Weights of a small transformer language model.
Size: 11 layers, 3 heads of 64, MLP 512 SwiGLU, vocabulary 16384.
Architecture: RMSNorm before and after each block, rotary positions, no biases in attention or MLP, tied embeddings, capped logits.
Each number is 500 + 50 x the weight over the matrix's rms, rounded and kept within 0 to 999. Layers, rows and columns count from 0. Numbers have three digits each.

# layer 3 attention key, 192x192, rms 0.111, rows 132-191, columns 64-127
516486493524480516489488446440521483494476517489511492493496536532510489431467543528433442524518611517507539502449518512554510541446432489531495519529433476501538513486432453508476606492500481
509535470454537502490451524521513438441513514518465476486535498582554492378510402512464445434582486380472443543557436476578492516446507536471545525524536521417458434410466497535447469507440495
597416520532520513542464515621462523527454507368519439432496467546515516507450452453539494494572499480555486551560503482442457437480471528566485475488513474498503618470555472545560492589454476
566492519443498439547414517575575507486553538464521365489441476479481475505510503565510507499575419587560471548511521554489530548566586447509517584486575524471418549475453434497534557500533470
487534483464445512507477505517526554465540543505562416457488529505528493485507501575503452518455545505498495518554535575513458534575408555525591547399441604486534551543527567507495500440467458
449485453488398486447463534512561500469478550555388471503365485526456532556457464469486531447535471493493562518524434552441506541470487477520518450487481508519520538516481495496539535545508556
586587514491415545539492618448525546522604520532584487579553521565528503512432507505527492496527427419588563557526594542471482461532488409557440533531539482507506554540489523503491533535450473
478475445494567457474419500532474484467532520524533557423520439467494506471575496515566462561504414499461574539521532529484485538397502427506437504535520477472461433502529488518513438484513484
457452529505422499494429487568441432488468548498505454564503530568518453525481468525511461544471514453476510503547458492429471455510516543507539531471376472516474475522464488515450510514463473
552504454529445525475464392473436473531436450476475499451544459586508516489459569417525526514544548488553429472501488572581478545502529502516635464554531446440558502485484403469558597557513581
466475462488525505418481539547485480586482572520538457471524517493485551435427433549492513523523524457504568480575527451441587501547553469449518522470567533514512507597564571418525472485544491
427414503606513483494621542480466454479473432508477452493521483492452472504545484524464445487466520418476495466541547471483529608535526446574488471537497556485519512512521424493494504487538432
594467510521528372459489453514484488446515560501509445496534524534541472610477552444534561484453539532501510492492469450469552466621514571533540582476406502588525524477562552445571487478457418
515492520461504523486567506577472524475509549518532505504447499477533530416474513485508489488486482511475559493570477436508493473497551412490396557475518424507522454541565431454492475557497457
431500538536450522552483554518514464437444480502462488539620559507494452580495475498591541477478471518488544448442508434453478456495505444407475537445525563513478522469547506497527530553418482
529495477465501527478607428453585618546524379526494444485499410469470584452545543469382539464516506475467490571467490480567510580458515543451498547463557415411437477418545480480463515467540614
521497433548602527537511510429529455518527497482543539479448481518433487494452486528429465529451534431496486577531551500555540496466493577509481481550561526496502558539536533481549490524516573
598503552486495525479500569543528401443512466516495506532586474484397463448555503563385535477521478583481476447459530517572425499459540474551525490519483414572474488448500395392474474505505472
552514534446536518539459438480484499404458565505519486460444425506446516487502552447515463543408592477523565503541503397425434507566530443477518523489520486499400555525446488478453514456485540
505446537486481514461516541538463400519470415523456541487464547454519534485476473525530543534446412472510540502531568465538470442526480558495576535530550530599563539575484562509515502507487629
513439416530441516519502470600484491521503503580527465449444508468501591548524546490546479552457517544490491481495535538496599570497460450459474533499517483509526490499511487559479440522486479
417402596470517535560484525486531523527487511493565574472564511464484510574537569493471459543428458549507492484508473525543621582466512470479510511509468533521542509538588474434523503443584511
538510578485538546447389528425438465536532501427545502441476583548530482582523550482528512455461465566501431509468437516470647570597535487510494538516480581526526561551566482541499534541473433
517532407481473468551467482499544527527500414559479451513466488552492517513499451503447425554485507568502541503534418471542445507497533516447453463600521491432453478537584502443472491483521462
574597448528506492547470440520501541529508466615497512499452532511519511591565479436575520508515463509493565453494498406460576450527579466506529498563343531474552496525514511530523484481462559
409543482479566513467461505501437532510517548463399502478466496422414503437574483498531550456459548504565447518578484479529447474519543558546558548539497494465555454492496523541561507451510497
497513457519514523587495466460544606420451525484499369429501451526517532551460565598532539593445489454495520459474391537499479517507525544505450452532507520483489469511508508457540509520518481
473593451497567455409409508566482483452478424498469509563554523560540535545479537494408461512532436466548470453509503432525520515515452547536473477534490481494536486552532546539513525488520519
549581459540510382435507438516544478552598489490478541579453414437478544351525436494445429545478469520492441446513566466593371448345475530510560427522568460443456409564501438546515436553568547
463538455445492495478450495538542491568563466524512516542427461467506427326525476470493452497501516546528477474539510419609441537486463473525510453506555490502474410505538549470484416513623509
453555523596440596434476484549547472449540484476523495473465527533497432514464479440461443503559495474514539547519542555528525485493515477434461481433473541463436508551469588430546499554543545
579441491489582465595497550542528525454544427462510466429551515500512553475550561523537471548454596584464518445570468491465490463406439489568546506484471516521421505478491531491530534580586443
525497502407508516491388522546482524540456501527442503454595469520522501524459524488593597469441492486510437479411484474479465413497505480564576486501466518583504494479460548537395457499544451
546482537503498529427464546465498460532536550505459445502452517527559495522434591432460480493540574441503478504544522476488471542513498469536487537501543458503487501541602523421517517504480449
570584540506429503530539388481505602475529516499496441586459550420425570500506530491440516543443582531521502469519503578525448462512425459512529496498501462558475492561522464485512511547438580
541509502521488550530423431519532455541535468452471519508533491468494456497484389541530530494489419511426449451476496515434533494564503513503514481573537524507406503515468444473468501504488479
526502517544518461477467506512499488470554490528498450472467516526490500497458449549515523479506447504562567510553518541447479599476467523488514562478469596473552538467563489441534520516515479
503536531495524419555488509507516546468542487540512509544561520521545453423581414472520469492451517528446376471462536574492445435385541560529523511486529522449411483534468543513468538530450525
478507561491449610424531427424566522506501456503560443497495516542475492546532517550587494483458544564526558440451494500452547553506510485517452476402501435547507452541453468524475461497504448
526535523455522510480539459518514537533508547620488545555463430434549532427527532498450492473458520546528551498507492539438460500473512370473444569498548473554474528467459483540501496459550489
580514562442508554575522530410495531369536548507507546465471463589520516522502455506508427605477437497474473500534469515519606519502479536493510492523577507465508528550450438477528482524487560
478520534473537445492482563511506540600487568613488543534456440482508505507487502483491495496513523410417444499555539523500472552463519446552486557558562448545531397508442498450564471557602488
548425531508509523466440493496518486517496489421566512488457545440540540587497553458516501465489404437560492510550444480472615471451522451552530515483465446507529543592470623522497463486416435
469509414484454502514454547380514523478557552492481394533430559498537526403593497469491444488489468485464531533489534504505566426544568420495550513450478474476565487422486442518464514493563566
499453566511463426426547519509476559482488585649542419512513549521603498518458526511549421490451545506521545448447470440476517475540510569529527515499521551618484516491426501577518482488491520
507496472524487480495493548475498555468595527494413449480511452446443465485489585532509561527445447559529543471527526474481524487508562535508566532471494494480460563433450507491469581511557540
425505473477536469490512505564526523500541568478562544469600490502531404510536529465507483507504558523497504440511525518503608551530509467510527490453402463481510469456502512405491476457485551
488423510506501445530468435441518477460486506498516495433631497477498443498447417459475485453579491456562519556548487517437493493516411429493498440509513550489482478510462540492517486496506527
497521453501524416542538428540536487553454491398537459574405505460541433380478500562430510579495551517585459440486468520563525521554474391519526469511455476456521402508486491542484477588498511
583450359438489474436522465519532550509483451506440563492428514531500473553516516539461446501608479474444535513515510468541493583482653507583479452401521485579557417496476506452548520465414510
645507478463507503518403499420531475509537601533544543568571414456526478399484467583476469549537420501455547457478480514479404505457522484425506433500466469433562401507504532485507530501479537
377391555525486532513493561568496464438485415439445444506524427500437524573501547491576528456501619440485597543454505502446528548507547495492459562500414537556594562511553492433492544538501560
488425482582460573577535576511512509458460468494525445416494565551524568532470550489523481443457534539563496518510393458543518526481559556508453481507511597504565433541469466456515543488450520
492562507555469485542570450539535555505520549535478511499484399556474551442480513454481497464500427513490455505581534496580439562502520535652466531554448506590447466529426454526559488507576456
480554481570472449538489444555536501483529449468502572457396515433515508520503383444520498461540508395529418422374542476505436524517506429507582445526553461492483511538562515502531468548504564
542385517449525556502503563537496452461420508515512516453440543534530467601451448447593488565483439487517431569461488510509519506547519520537525568524555507496403513452532539450489541456443509
551452469575526520501514427449542472508452490485510562583489519563430469558480497559530471425564536483495502458514489451507526465487443589534553514517461527554416466527481531568456518443423530
448461577532472560535587520501403501564489447530522469416470462497482469422527533537506444400423476516475611415458554500432483433533482539452463532586497536549555522453443576523570420497506429
488446579495499452611521465541554518585531444488555533539557490484559475567499574474486542522509505481493436530457480560437441499535604517501527446443496531562543530553442516431488483492468546
436435522489502485572546511434440514508502516500427503443540531599550434565562559518518561434514532471479578477536409562372494576522488530454501528454474517543545512448469482500492453533498452
# layer 3 attention query, 192x192, rms 0.111, rows 133-191, columns 64-127
496477544452492540482472490395470481527537501496573490514426584502487466455489500493429438520547464454473493482500525453556486546511580483478458435502444451509519524477556573498516518541523433
524517540537413477540513513475518546576527536490521540538516433514551527593590506437505532501510559474531523494544513503568472512529437485498526449525495471390421495556571393474558512460459522
493436467540570536505477491419560509603491494477517500572507566521422458542491474493476477489526491562513473557445554506468431542474472540571419474535463452540442492551485484479528442515555482
482491491547482521568459498400430470475493476453462517462533500482461569538515456464425543507517508449476548519450567566552480459529486599525489460499462497489457521441510383449533518387590601
451504510518549541555567543572463527534526511554437465448487530515558475534525547477533466479441452573518482514413486540553581512531544503424482472479528423510487518488540456528533424570464455
420582467560396537541483516430494432432579496456525516487400560428505493518451495535437463568541557494546451524578422484512424496511420492475538445593484484459575459549595547498455478484466553
527565577466472592480473535500454453468605520483534544552477484477488532499520463484529508590575472538489430543538489522481512426514515573536501492447497497544452503508441572532483490505550530
475553496470468447453534521468523547469487488521543558512375529453513585524544511555501467494472476463641569426455507461542575556418456484474468521503558520420488529466532497573512525497458651
484444466510476590448472414525474528453475516515505573461454567509454584593501533508542514531498564523524405438559540474539523481530536443439423540464513524566495526527484564498469454517573542
490585553541528522538466394515549454550510517508519481426516429465531549513520499493470529523443499479527415504482561480515548535476502588513558452489515542465513502520484477485423438536514473
519555494434499414447476525434479490462439564423510616535515531559519474598504503519478582401592437426498499566565521504541513561536492503423552466556630523464387551512488554415456443455478502
524526446485535369512543410496490526496575484477464463535529505492463539523511556477535503457496415466445540541589524470537459612456501471369434528496522482487535451445551504563450566526448558
580457522526539549643514494514479452502485404502562479541454511512530483538425547465478454433512523450473503549443529516499427534480479494513510436457501577499468432464512574491441511479508557
543444473507513508523559573535532553495513600483629451510555538628551511506452435530503483463459560552381483539549439507550457506499462466552436481449502488439433491494550590512395496433512512
501505549533552503462446487506440587416528532475514587503502483464511419629542525532510484444529519550529486536479474536571481571524559555497490563569453474496518491595482511497519494454512544
458513474559493523449428518437513507458421448585526479555510487506582513523496518545478556467515537566489499488450453502498450545473462510546507485435444521592520505407582469418526461512551560
523470429449461472387539518435488483567553567525504429514468469437454412552507515465506616399459568518462510459545557589533501580588585377537534510448513480554508448507505488589381453585517522
494474469434414446520530392483496441463487509497510398570489528533485445516531462518437379623573473516451432610479508492583496471497508517555549417472451500527451488463500538535511553553482537
457432493512348484477588479473517510546450501488468592487469508489551464543474392525513494504459516480513391482530546501439550532494516479454477483450535429434571490449437492474475479533495514
433524468540589472527492478406464526496481499524500492507472526499480428519530436421481506475543517461449494471497525509485460501483520444447492556436404510410511477547576534404532487458489544
640548555417446447475502448493526414466532485502501491502483458542475586592458419498535518444478542475460519507484434474500429553577416507511500516491507502527528495504556449566515411568489496
576454505552494558505491483558626510422522416453502451558431391479509517511584460540448433532496433426539505489512554543414446503500486478534537460569472423522493554534506408495477557426512587
431434481491543479428541494567463401485458541469476503502487501506475463524513610506524427573404466517551446597517501499493552536470540512488431569508477526524418572525431511548525434466466450
426500475425516455530420527541462533488544522551518559547453494494466612490503474472488430613562493540455526480519386526411541430424545490529520510569432509560463574436524490537540499499452540
470422472548516573449567432531518516544481593488523467549446484566478460532454449481536455475547481477532474550599420462419579482471494495551506528531445483531518464501548439468585482468515473
470502492514592470512528513465484537527515516459532489567486344400515472469471467461433550580567529524497493537440501585473514555497530439498513511520514450460501468460485524505571475506562543
520569545472583495467454476490470571528451554584475479500466535547507476568550472561477532494433515286529538536555396582548506525517505563502472504435414504518568459480492534510452447542383468
537526488447399402398534474474577514382562534501480478509540425487430622308454489523479531549529473548429476395580480484544482532528505536488495430545509370487506532488574489519537513545519507
556507518538567485540429494556546553534480509504556516511519491514562466452500479472557521499461505479495514494444548517491461426410533469548478499515506578500477526448491525596481523505404524
541363557564563413557434532533470466511475509560551497481485547575498472566430527553511515487436518439521514532488537509568466475570501517529530516512454565562500506541485488558447512544510454
538567464571526522520518414479527491530562474415474485473527439541492497472577458510464483462535448457471469468485455473524454405480519504502550493529533454464465525527519537549495556522434520
498470511543514516532488486492455499557457509558514487490472537479532480530510504559515424531447461496479498579505450434534509446564512474472610487443524487479497531583519488515543433536474558
498475518495536448505471454491444532551514488564475540490524524475482426559485570545605488443389423556461530512447487543478558473436536430561478523531516603547527513483512558483381483494514495
411499482458539494531433411486517493510458583491493482484535420443496531459467567527444460547567535501484506445464442503479571516498486514484529439558513453475560528437386500480411566451468538
476480523569467524433486450467541485433413444546579540602465467491586523568520433418515493532619564439435495541467496534530506523494494504502482434561473508443434423524508536509443453500455490
425478462539586483530436460515530537489492555456492478453484459548507513601505492542503561592489473519504519493507466564527522562515593523568392474562490441458527521444489509481478437522437509
562452518510560451526488447532456462456434542487529555455477561436495537525528462464426471407513487475476527451562452528483390446424554500530408504464545480472440490547422432536524464529472537
495454477451568540495511557558425445498413495543449550500465497463506472456410521409558542460540423612523528571448475430543463486578517501410587474455448459495557457404514427449554418448499574
567536467491410475547409441489494595410515540538461414513537479517485552452488532423438500523617528549377454559481501536455474533574467509501568533548360466539524448445521509505516492477561526
461528574508575543448540538516521363494490493416479511529533514543565567570514538462483429462496572490449529518546477470458524535486501475528419469555398508520507463480506488448468492576501471
503578495426476533562470454419408477488438514483466446503462489427522517410457544529462473387474467455443516562407470496513462519546500507530532518537491501464529467467478461506517470481470486
506446583506450512472556451503526534544541513574572579496456471496484485566494478457539469554524468566513504467396453471593547469528606441548499546504491440509564584605512531534534497564533537
568553503543509466535497412569527543607516451486518507491491443410571556530505565412502486461467423559450598552483443412488523559497425488554425461519468444376465542629530491456542583570470643
548445530482518500495415512522443482506388513464446526529549510534459538554483505499489478507521575517470450488504472561458457437553566501512443454480507500447461576519443502469548467469516531
493414533508472528501532523559576479534434542592416528632509443502523531470490487512408400485480491500595523489509444556543489507484582475556493467558478436522543455471559535502494483563572559
568476499558561500529551514483521494501475453485511478520521601517595511437552499470475475451482414552559507584493547462512542448481531600567446485537482475549413499488586542607581521526521563
567529522491448433466485404482529386458473478470503510535506478515433600393497574453460543548549456520400515513535573477447467536522491542532436469496524446526405549502562469508494488490559540
596525476483555506444541464522530482476451566469557509429502386532499479556533548525503486471522527422512490479515495484434518478366411506464485507545486540500532435492466450523559483448496566
552502498405444413582462529392529547546481521504420511461508582485524411381409550494499504475582447533500437517460497444483437514505565524495460509513494405488541467436450551511563527527493506
496521551539516465663426467380455491585492449556521498501519511515542486548526481509544448457473589526499572497546509547477590481469414438476517553542513456503542558457413440587527530454508483
457491469531448506545501491486551533501508536589494422450517548463509543416550547502549478518557471529477503485479517473472565546480461506500410421526507393480477505484564531371439445489533492
465506496467445426610604483456477501484471473478493496579435482478504521403490503460465482420528519572521420565538580546476523556523435352495422528615452433498437522539545495523520509457373515
557452490425490415436624506554519528524461521546541512401424507448497539568482484480527536387501465518512470522479571580443511502500503461576496492522526488480543533495443474486564547488504476
403512432522480474463481423542539474541426535468498489410489561544497506514466483545568569532471527526626571576461512457508555445532519488399494540431493553445458473475511474500462429445491457
517600479555423446479565487349495502500478418442528514495568497441433555413524498459483568503537492530551474448551448522509539521507474497552531424441449433508542515462478429546515445555510490
419499520439479538519488496499530561353475502441470533536470469564493535499476534463556514576584588579455588423557455600503556534454524452486502511508570488584568465456562491480489558505531580
477412439546471500467505449517528461445501568532507484552455522555520505524448508455452593550507568483542523510516476525610502550544462486563486517499510488507541521457448456466527438505503457
532478509544570501491530484477468457486564578549458542446526406461460533440498536548493585508499515527552456420457436535509426435455437543449430553452575557594421423591534462573498491535473503
423495498554473478421509532521499628426483478506466487544502522443493537411443540471558481475459483538441516542526520533436451477519493506569484495501481496543383521572537462490522477502534483
# layer 3 attention value, 192x192, rms 0.117, rows 128-175, columns 64-127
468509536520573441525454450479520435447334537617457514485409462493432545506486430543499499459545562587476497547440515466602437588434543508471472592522458555642517581477521525408462566506481451
571503573520483519551461496510525472572540559466544534544526545463508530566465542545443367429493502453448580452507542464464533529473509456525594554420484563482482539453485573466508519588548491
432485526531403491517531463470506467587466499596489417470502456524437555507446447410517466479492533445467554639415521531531455496597522565478501492408493533482507465477474551541433557421548479
368515514606433527504358442555470499441472515557529525491489471432402617509510549544501445473457562516543529539425498497525443479496459552528560494566467530516536548562544536475467484502483446
532496508512529387544552474522427497448474458581465521434541532491585473457542458584523506462434441443447511449407444508457559571513510500490467478432504518557446602428605479629529514509528395
429537587443602474478499489466536458515479516462547533472529476511487553465560532465471529529433578600454407444437524557447495504400547462521545527498453476418466523440537397516509543520573517
418518486522405540468470547467500568505533512535562435512428425440498490470566473434469454574563495476577491592477467525532583562508442577604483571392410462488550492519594446552511594473490409
404542488516520420498449470527509480491517488498468548614434528512531467457430533539474488495527445498557462576482519527446519505545421521458538500473555483417481583440467589483523548530507493
512593556505512377546510417500510460472433639444537529464483451500454426528545464431544597525435480435536498517574513528542502507505387474472409522503412533490415497525547543413527530555461510
552412425430555406520486515484454436583618468497476543526472498494461512593592470452426482575410458561492544452424505532483442505494485505495506596487433463480567509524512469595510400556536504
493473554519430538488562516487431483463495536447499397582563540462492445474479441561386507545490518487573518500571497569390467534527428551491596462497433561602486537481494570531528526451501461
500449476450544588465497515503576551528509533470553426507380437442524456491549567504480507424494475554518436452459530595501530438488466473567551480467542550482516469465507566595477528580444443
468465496488568485537529505385482445543487484495559494480420560420535470484515425506496583547538447511436397544455512517501480433469475457478495447522468485517454487458549442454515593566392502
483513499566408474425506493467490470552473549524510642500559581511545521535462475513460488474525544524465483479472455525603535493504481466535420504486415519591479466600519551492514491539471549
461493515516506438507565651447524463428482501550479511501555424505461455479533549558537497571513478539484472480507490508448426562545445455392454525546557574560505461461558508549531423435401466
546493503448438515465436523462545515503461544483514500509477515378390512538551483479538544500479494444453595415465575471614498505490557541475576530580517547695548567513552499453514515594523588
462527527556483521383564556429516476480581470386514514520496532522386472513564400490468517483497522461488654497487525543570461532503450459571453469532442546414477561593462484570556586527490507
503542553494619484543532520540446457544488501469465542522591524433502467516435426425511415518512539414478556518565554514516520469534543488519477488520503519440506452469558576500411455527375530
486549555413515465473555466517517520522493542452524531459404501449509490511482559462482522446473542461427503484529512496558513531450492480406480570546491443502557440421547456550492480595467419
596539372482551478492505511455505517406471506574491458449388566549431487482469450548449561484467480434517507494491510485531531441486502524443480523439511494482435541544430591507563502547536410
670568476562406500502533450578474506560546404504514422568542457390545473524537423547520549509506454573516426445513467483579541527455525591565563489604379455550513512530465425537504527386494518
644502568472504371515463443613477536505562539468453436524436471503446468501549623509476492617501500590590510533540389441533548515514512446558496460555519542477413466506523418556570497501458594
456506623531607499589456516364492504479556553529503531575495489453449556539606552521439482432492530512500461545448525466456451552496491525489483521473480464521522427474567469471594435512553403
492526475464396575409624469396440393566432536454437470491592566420503438510505521527592487500614554556582483563500507474560548600526651402483462520541444420478604494482410413480475466536485599
452520525581534479466502509503484508571524482562516536421562534479506520489536438490449468476472505431490502506578509444482507530554515565539510545460559561505479427444566514469562364524505352
440492463511553524533517475468508500437484462422556466446518552562540448523493574484523410587504565387431524530535558468567518521459439505547422489517520410618478457424441575479568476546578510
480429456494560551529483471521479483458603478471415467464527612481473497528463529586500411498601485548483478437482420485488461466454604449537461503564459594517526539537496559536484576574450562
458472514515485540394473574466576594467522570504531461429574560532611507478409510571449450513512518556525488476515445515380508615542473465478481487464539502497523436485494569535490504491439480
452417438588450518540472566426514506557511545420533383467540462491460547477537521492469468512528532410575585477455505541509521497540490491511544488450552550563503602484573514539556490521505502
571533486550466525489490381408546442532542514516522531488470512544489544502449594475517522483470422479425484441454425522450425522424473508516521444498531477496485482573498466512541525483520508
426475376520467486456547402478439459522559442465381464446472478518525530488440513492600517453531508442594599534459540435493504554525447439522484429485434421591530446457379601482425527527530481
505474496436452478422454545545492460471488487541424527427424464514549542516527511554460530501490592569529555471582486455509521340492571457454438522538560450556435517382398436478520475562461552
439428508490481573491379581505513422452448545555486580622486518522511524482511390521535441545518472437521476528480500534510560463503464590476552583524470471463504546460426502520476531420459427
498407475422495449568467536572522455543459440548605526600380541537434485499563536512490449451539455464486516471490517488546530501502495454544448555474494581546571494526507407566484501522503477
516547476491578580479537507454536525450513536445556440527575523520554592479438535520501525513451579437448542594488515513527501443441466464480582441532511551572534468554581497421496518538412524
457437529547511498462539500535561468484579564477495491487477566409510497487466471428576455491550551507436489492463517471530465478551485459531528489602497581512454490528520431597532529440507415
543503492569522455548475489499471453529455577501594438458488446502485477543494540526410476474419506616358588495425453627508649400513415523496488526581427476455500486536484478532493535546501516
468537555516519417470495546561521448581468410485464537470482526492489511463508592425510517493491595540440498487455531409476505416523459509541503626466488446454535442518485507492497444487500418
434432445457508450515521584416414513479512458515417472436519521464478499435566422562463477514506500459505448530439583578442458594476524489438555496529480535529481538488521491458486457523523490
451496582494465430592526569494464558530425465482542494494464528452630478448569486581457498531446526484555493549531508465551451465524503376519490527458503511430421509485559481456486529533505499
459512522408506566604469528409538500575555562567487442481548427501524545516471474532553531515424504546498505545413644562554527366596532530457418544576404511490520597537569390491544423511534426
480464456462454577497439524549520576555415527372472429485598455509586494490481490449501508401561440405517551547524489538472485466543515576431482399473380453472432445482509546474480529414520478
599456515452497506431546457397516539525530533433592555520503506557536554520503395496507497483523482476544455490542482593497488517504465441445525521452549526466451536494441543526474485513556499
561496534478471575599503611405496489523478500507520560422513553521498514493484509461541522463505530478596548441495565458578489527590510532575549520423428432544580442449522476452489443437493507
469401449525494446603474534518534488531568470445544452518491432449518640481583461498454545467489547490533508565554492448455513511456457478446552490439487468602485423517505427505432423446484517
477463475618519548542471486465482584499478512542473556497463483495528503501535585484425532588560460552607564541470461422542509439596475477522468522569514514495474503459434622531519464540437437
408500498573538484406585453507504467442516499507549587434547498529452522457552447451522502466558525502528483483458498469529473535529482493484534449539475588406454429572435498453502485486479462
480529582437440567513484564507459565553538376532498427535452569533489474461491588567474494408519497574451452514485512333580491528505438470515479507554397537484552569530368601547569549544448662
# layer 3 attention output (transposed), 192x192, rms 0.102, rows 128-174, columns 64-127
526471496545533533398518584449478528494577452399459535608571480577605436513500519479534505432487430416523566416560473429512536501512381532479508458491595412513443459475492550533466357498534567
451442442472557519513549526433456512483416450564488499565429416448498476553514504426575578535450567472569488542531486501561458560523528535475410482551470505536552456492612486502596455480413456
498512482555553540565601543541614486473496474460637481515471480466593439516592431477451465463456585497493579465548594637473551507384416486458624484569465403547509420459540505425513427550512545
463479440426584473406535449497545494538497577481532553471590456511536314409464532482552541410446382459429415521532551463427530497503522441439363442423564551555491472473461581530485571524459553
545401432516492532490447593463548443467531480520545509475496537536421485561509432526541444454557491540530496481517502507455432486475504432476372481455549439589483542525454465478452477508423543
508487511602502486451470534484516584495419447534488538500538462519582473390529534480549438582491503480459565559598558477464463477501491562474458486439558540441530460459423559503469492510520532
527422482371450455396536386500482438409431492452452591514521467444542484512471383480488515483501463532478393430459547478467483545460494459330490448581542453473424456490469575481506434491508452
488406530516494507496618565490422463529431486507548575455564511480507561428513522378529557430439579581447498498507517488568459499447564459495462519530432434497483417597626490433529482530536500
502441433464507613483455546527459502554548420561472571554417481480572510471454422457489505544583547492516530448437478514492499532487585432479496575458554454466515534496445492556586525573576594
455581499479429622500445441469526564487385582521547512487485483563508495506506508579556545552477521555492471531599543498538580453489421544476479469489441418487394433477475494542492589392518499
435490482445447495451549447511559498511466459495464510496464497424511495557512516444622508490506435556482546540476535465533538415570525486597446603561436422491478528540506470531432529538511547
416574547526573502576511471514439443406496540581527586433560571460548516438475491418528569524519535500545603553508457491493555535549512497457470505511540509410434486519411456445507542435483457
505461486487507520466562554518533541532480616535384504462571374535510471566407548491548524410594524456526604478548486431440545578411513405618490490518601514533546479526496498497526513540571445
474470392507636463562493542511589514520519475495569393490478550478475418398515530560517439479495429537534481525537463490463547520518509597566577476466548475395553569520516556435526552526513507
616478484553456442397453471427521525474488483444480508528464549460553547533531402534485595516516458534564420484470602550521476481438573621506520568513486445570598580523426479454534522560429523
532442500514570405461536543501485494490539512526466485427565416495430501484433517527458566480457457505586425544435424541508483517488509528456570457489592523386494505610451476496546473394459497
520534533492533440489506405531455494537422500506494512450484458488546499491536580533559537499497451537485472540441470483449609543525504596517517529553567458529439404488512463430525518437514413
502502533424547604503553504479549560458504480540562485460463485566499573502564598528425490534458469559478470438486447558572428490451471505530481539484523586603498559584457537520556565476458471
526489439567473544443425513506525532507424412502458524537510572537437501489499500505524497497422578543596444505526528511486442454515512578497606480459511484504513570591481523443479547450565514
474514602543440471518547569571438462556504506432487473557549328421565541497471608523535504466516514516414550478454548493511504596570519524540518439508614509489471432562550553443465536484512550
447592555505496414554485548497540484496514582527535535475461533497454515496521408541444444586491558445523529428479517632376540617496454537559374491372515505457378528486548646519466568607533420
384497476587494599461481468439468546527364551452564563498555519594528538356482501463623517398564485439477457523442587588397392441446440552477437555429488512452521479428497540523553496440530407
444463469485482495358516506550531587452425474470485476528443519514491465530503526533683480469496521463550531467517501515460589444533518409513489442526530488513490538540474505518452531525459580
484510521564593426529430546605428576509420485523507515480443522538468455501481470528535550447507430553510517479570481670415501570507390538505539546464570515541453579488544518442512511476541495
491519422421476528514559486538460479472555440560496369590518493576550490511590473503508391459499433562442494462546412493455550468510470535462459462596407398561472493571471460554567591487492616
574432480369476540477466556458550515539496492533490469557484531443425510464495451553532571451597477597527502466447406449467492534462536451460487480441521569440555477643535481489518581557446459
506576497519492418545527462446424538539503549507490522492516463468490567548493559416558547548479526511469496607515528495583533518557472586451580530522559542473417472521501435477567489493492509
538491369461446485510437416509485469495453428485489451603449525522434495484503554419558401577518441530503505513459572485509441342530530525534491513526426506507478493493488480477503502477426516
522562512492541511503632505622435549362475505516490522491427510487534420593447400594553457499530478527356401641489459505473429467519566474482478419596438407543457482548442462546586497450514505
489513434494514540582448520449530565483462435478502470540447529454558402497493531525488462534540564438534508515510533482528542548556524501440536396387460468512650409444470593504407545495542471
513506544539406616433521507440592498570516388494538499550518531567509487496536434486456452495472462559451391462554507525514545484473496477496498519541495571496514485503650514486536441454573535
436430427541555439507558468459494454524506423459605481517500517462416509502529485462542587573541438480536420474539579479435510605515406602519438508441567468320522450543523507498499603473509535
458557462438508462461500416501385524480507567481554523463516543432532514636528549504407532505530542540420435561524497488542389536490495420385507413521428513437456450443560522471410486541519462
527628528532445525441493453499461522470499497455421511498463550437553494582490428508484609462428573507507535504489446516473472511519451448520549520432447480494485539482506513470469475485395484
454419530510428486454490515595501574444540509596486468523531514481513455501495468415522484482504445559547511489470490497516428524459559555560486484571487503386558514467434524591505517447546387
593573499477497488505446467507404469493473544444501491519472540535475405559516499542493567545476528516623569476509436551558547449377559501440482526492525497530510496496424590445477546567529567
507495517403425498502554516511511578474478545483453546476465574537508523422452403400478473473537418507534437501569547510460467441477517474490530514538542459509472441469589542523463463480510385
424466487458465557450542413509415575520496537489492578505575472480520535389491521563528499467576413485539520553553519558414537521388496525550506433616525477609518582572463485512522536505476530
544525506425489537508492509534466495488496550513563525557501482539451520515403531454502487564448458542487558475630466459520558452461533480410476482467608489480509400442428494551502508504463494
614495385542550469430565533502483486496498593471408517503503376534364532544472548434549505554476443580522535581492516526522561501447553471417433549556590424458499491490516420520545450545520558
467468455506529457414531533543629577432470500406518603532571561526526504463503523490423465443628541465391628475563478522498370574428546454586508494486571516551484423510460610499464552502446560
518536584559540608499519454486546506490524545583537566472512485470454469594459556468543461494368626513596450474454565513458443542529495396516510572533548555547485563574476521431411539501493480
403524482556529542546502498492447490438466510541452553524485484516458384579450526469542504524385517519464535463478502432488471505561463415514476531492432488490473458449554497425466486552523497
541432499556562454420430438652422487505480489533522453595553510455460424531538471541421566557500410471520466599485518555517514570456511537418430440485454463484510559475425501513518501467613413
508551520497595548541504502498521496490507555468510509590523525513466528480466551544564451605536490471489438474445466472529407401504508485481429450470518539452455519476508610588622577564462550
497550487485522487495568478448509496475466527526507486456497438478446516464472425524545528396408483519434540477507557543438525588417504581559540453385534391532467484545600337444472509480544493
543544527562504459520550424387544591554493559526504507457558524407456517496556574470518456506484442533568547378479466446514536503434460512512491492526493445557549628539522521488524563471489591